Part of a small language model's weights: 13 layers, rotary positions.
Each number is 128 + 24 x the weight over the matrix's rms, rounded and kept within 0 to 255. Layers, rows and columns count from 0. Numbers have three digits each.

# up: layer 2 MLP up, 320x128, rms 0.134, rows 310-316, columns 0-127
# down: layer 2 MLP down (transposed), 320x128, rms 0.114, rows 310-316, columns 0-127
# gate: layer 2 MLP gate, 320x128, rms 0.15, rows 311-317, columns 0-127
up310:132129116135124129121124126128127128117127129125134124133123125123124142127127124131124116120127129127137131130130132124127136132139127136125122128127131128128138128127130130129131139127135132125125122131126130134127122133129132126127128131132120126132129124123128123133128133125112129123124124118132131122122141129128135130128124118130129127130129129127135129128134128124130130123133
down310:125126142134135137128127126125121129129129132134123127130128130127122128130129127132133133121117133128130125131124123121131126128132129129131122119124127127125129125128128135122132129128120125121129135126125119123130123122128135127128133121137131122132126133120128125126124131126119134124136129127125123115126135128138124128129125129125128128124123135123134123131133137121124129128130
gate311:111144128133115140116136152101137128120103111150127139127129145106108105126115149114147120183135144141132145116120141146155120120140137143141131121121129133127128106142155130143124150116140146126119138107133141144114114130123123123122156125105152088169136132157118120125141127107136127149141124138155140135121123131146128138122131122138125135102124090105136155132127137129112117157105
up311:110117140154124143150137129122147131146120135103097117139137085124136145079122143122111127149112136143134138128145107130151127127134143143112135113103147123131111116122099131116097100119150143131139168104113120124130130124126149154128156121135154112120144139124142132146142098129129128151151111168115136125122128096146135142138171116155154134117134138136132125119124109138094132154151
down311:103133133139090139139127123150146135119114122089139124157134126106132112105121117134143128142157104114135150135127117151126123108135141124117131139131151136122095120150126107148119110118141128146127120117119128136110161132130131125149155135132129129118159128126165119149159122138135111141160130125122124133127113126118137143152139094143117131124158144137128118120131118107138105142138
gate312:132126124116138130128131123130131119125132122124132123128128128122130129130132126124129129128131124125126132127125127121125128126130130131132124130122132129135128121124131133129128134122131134129129123136126126128131125124131124133132131123126128131126127126127136124132134118125134121122129126126130123127121132135130125130126130124132126133124128130123124131132134129135131128128126
up312:127126125129127135123127131135131127131130125121124123128128133133119122136129126131129129124127131126133132116133131136125124128134126119126127131133128126126121138125133127128128130131128136127128125133130134140124135127131129134128129135121127120131130125128128129127129121126120128129133130127124129131134135136130129131124126133129131126131128126129126132127130127134132129127124
down312:123127129127136129131132127129126135123127120131131127125131126126140121125132129129128120132127127134125136118123132133128133128130131129129122131130124124120129125122132134126128130127133128130128129127130128125126128129130129118129122127127129131127117132128128131127129124124137132119125126126128128121136127124135125136128126123127126130129125127134134127126133130124130130135128
gate313:134111127095131137098098160163104102148082083163054082163127135141135185099153123092124130149148158113144108161174078129123139116116132121117161126094131119110160130076165070143159153121077132153082163101160111137133112119148096117127128097131144139145100088146085102101095185144170153128145156131087148140076120137161094118121130141141118112164106128130104142135094141115123192104097
up313:130089109141157132128158147088155171131124174160106153109089138117140148118125113132154112092130085115076123141146086100115142072127089222115136156127122138099077135101130139150141120151093090153105156138121126133186133132121117165123112112113120168166142129153167159086141154129147132144112160112140129131093100150132114093166168153094156145160127118145170100156149098114184087110166
down313:131109119176196136153101149102162148100139184115136145150128145125172097126107161095129153146158113152125186143117126145152126115098104071110174069155084130159103173145147175103125117136135149125128103117143163167129116148160106116134134130164146132146159113176116175123128100179146133158157097144131174119126120141079161113161134133138131137155178136153144104091120094107136132090144
gate314:114142172121138125116137143153137157148128117102140080167094159123128128119120141125127138159150151183138108129143098153142153145143162099125121153100158145144133088159113139105113155133153154133134121131111147148109128143136087101121114120134111104142131124146175125132104108150127112089156083118133106129132079119126155165095126138139174142131156152130152168203083144095081166119101
up314:141113111131120130072117145116113123173152138124182143151130141149122122136126104147156148158143136143117139119126170115138128111090141145130108134130100115136144156133100134056142096095093075137136099075113150056112176136114145166086104142166094132128148141127145098147147152150095082114131097095144136158146098109097117158096134134113170142130150161119114162132124110155135151109213
down314:123115125120124167105137129104150165118147135193156132133091145160108136120132150099158117168124162120116140130126143121178102118117111099146134131109099108118114105131152103108115113123110112164128116104160124035172101175170140136087103148135159156119122140137075103110113114120088138170126133137123158141137172133139157144131143079088101166126121140116128112153153104156178159114126
gate315:126126124067132134133155165140075122104072143113143096130106088169151113161124085133143139153097080144105113150114164148090143133049153153137088146125121127155135094170127138088158080094067052101128082146054109106109157168176119140161127141147132146126147121133155113205048112141102095121102158091147130131130205095126170096144084134131111152120170155091079114127154113088154107113156
up315:152189150044129139079112118096154149192082155099148160155131079168147114128118190142108156193112138192131118165132109109104095098120105089102146120072127121079153150158176143094157156143111181138159116120189125128088140178089148114086141136180071131116142152131157115110081135131090130163128136136160125124108110115122118105124125135091095150147112127103069175103134168161122209124149
down315:119093118172117086143146161141131134109142109094141109100138122129063131140101073142147087138164188130107093104139154163153097116123145150163107207111094160118107110118097193134124102129140164135117126144118138143145115090177104105125116119115126188179106112116087148101184088128154108129117141117104149062130095143125180120121156092117154139128148118159195086111173071172104129119182
gate316:128122123124128127131128132121128137126132132131123129128119121129126127127127123127127131128121130127125128134127118124127128132130129128126134132131133128132125135132124129130133134130130134129128129136128127122128117125138129122134126127129127131130127129127126133129128124127129134131125129120130127128114130130135128122129127128132126134133129127136133127125125131127123123131120
up316:129131128123124125138123122132124131125121131128126122126129129130135127126131128127129133128126124123128126132126121127131133115127133123130129124127130128123127125128134133138131130132128130128124132128131128135127124127124131133135126128125130124125131135129135122126122136122134130126128133123138127129125134127129127119132128120132136127129134128126118130124143130123124126131128
down316:131124121124123126134129137127121127127130125120127123125135125133127130128127120131130119132131128127125124130123137121123122125124133128123124130134129130122123126132123129124135131132130132127126126128128131127127131125128129129126127123125134130124125126135129133124125128123129130130127126133131128132134133131133126133130134134132127128131122127121131133135133118131129137131129
gate317:138122103146147133120150168141134079088126130164085095102134116113153136093126144111115132104102105090159135110151096114109116156140086095154159100119107139119135086152113149121124137148170188115102156185166151162129077093113172092147121123054153109169155153130136106142121173114163151129135120166156123122134108110127111139141169128093150081083104116167145118146114158125149055177121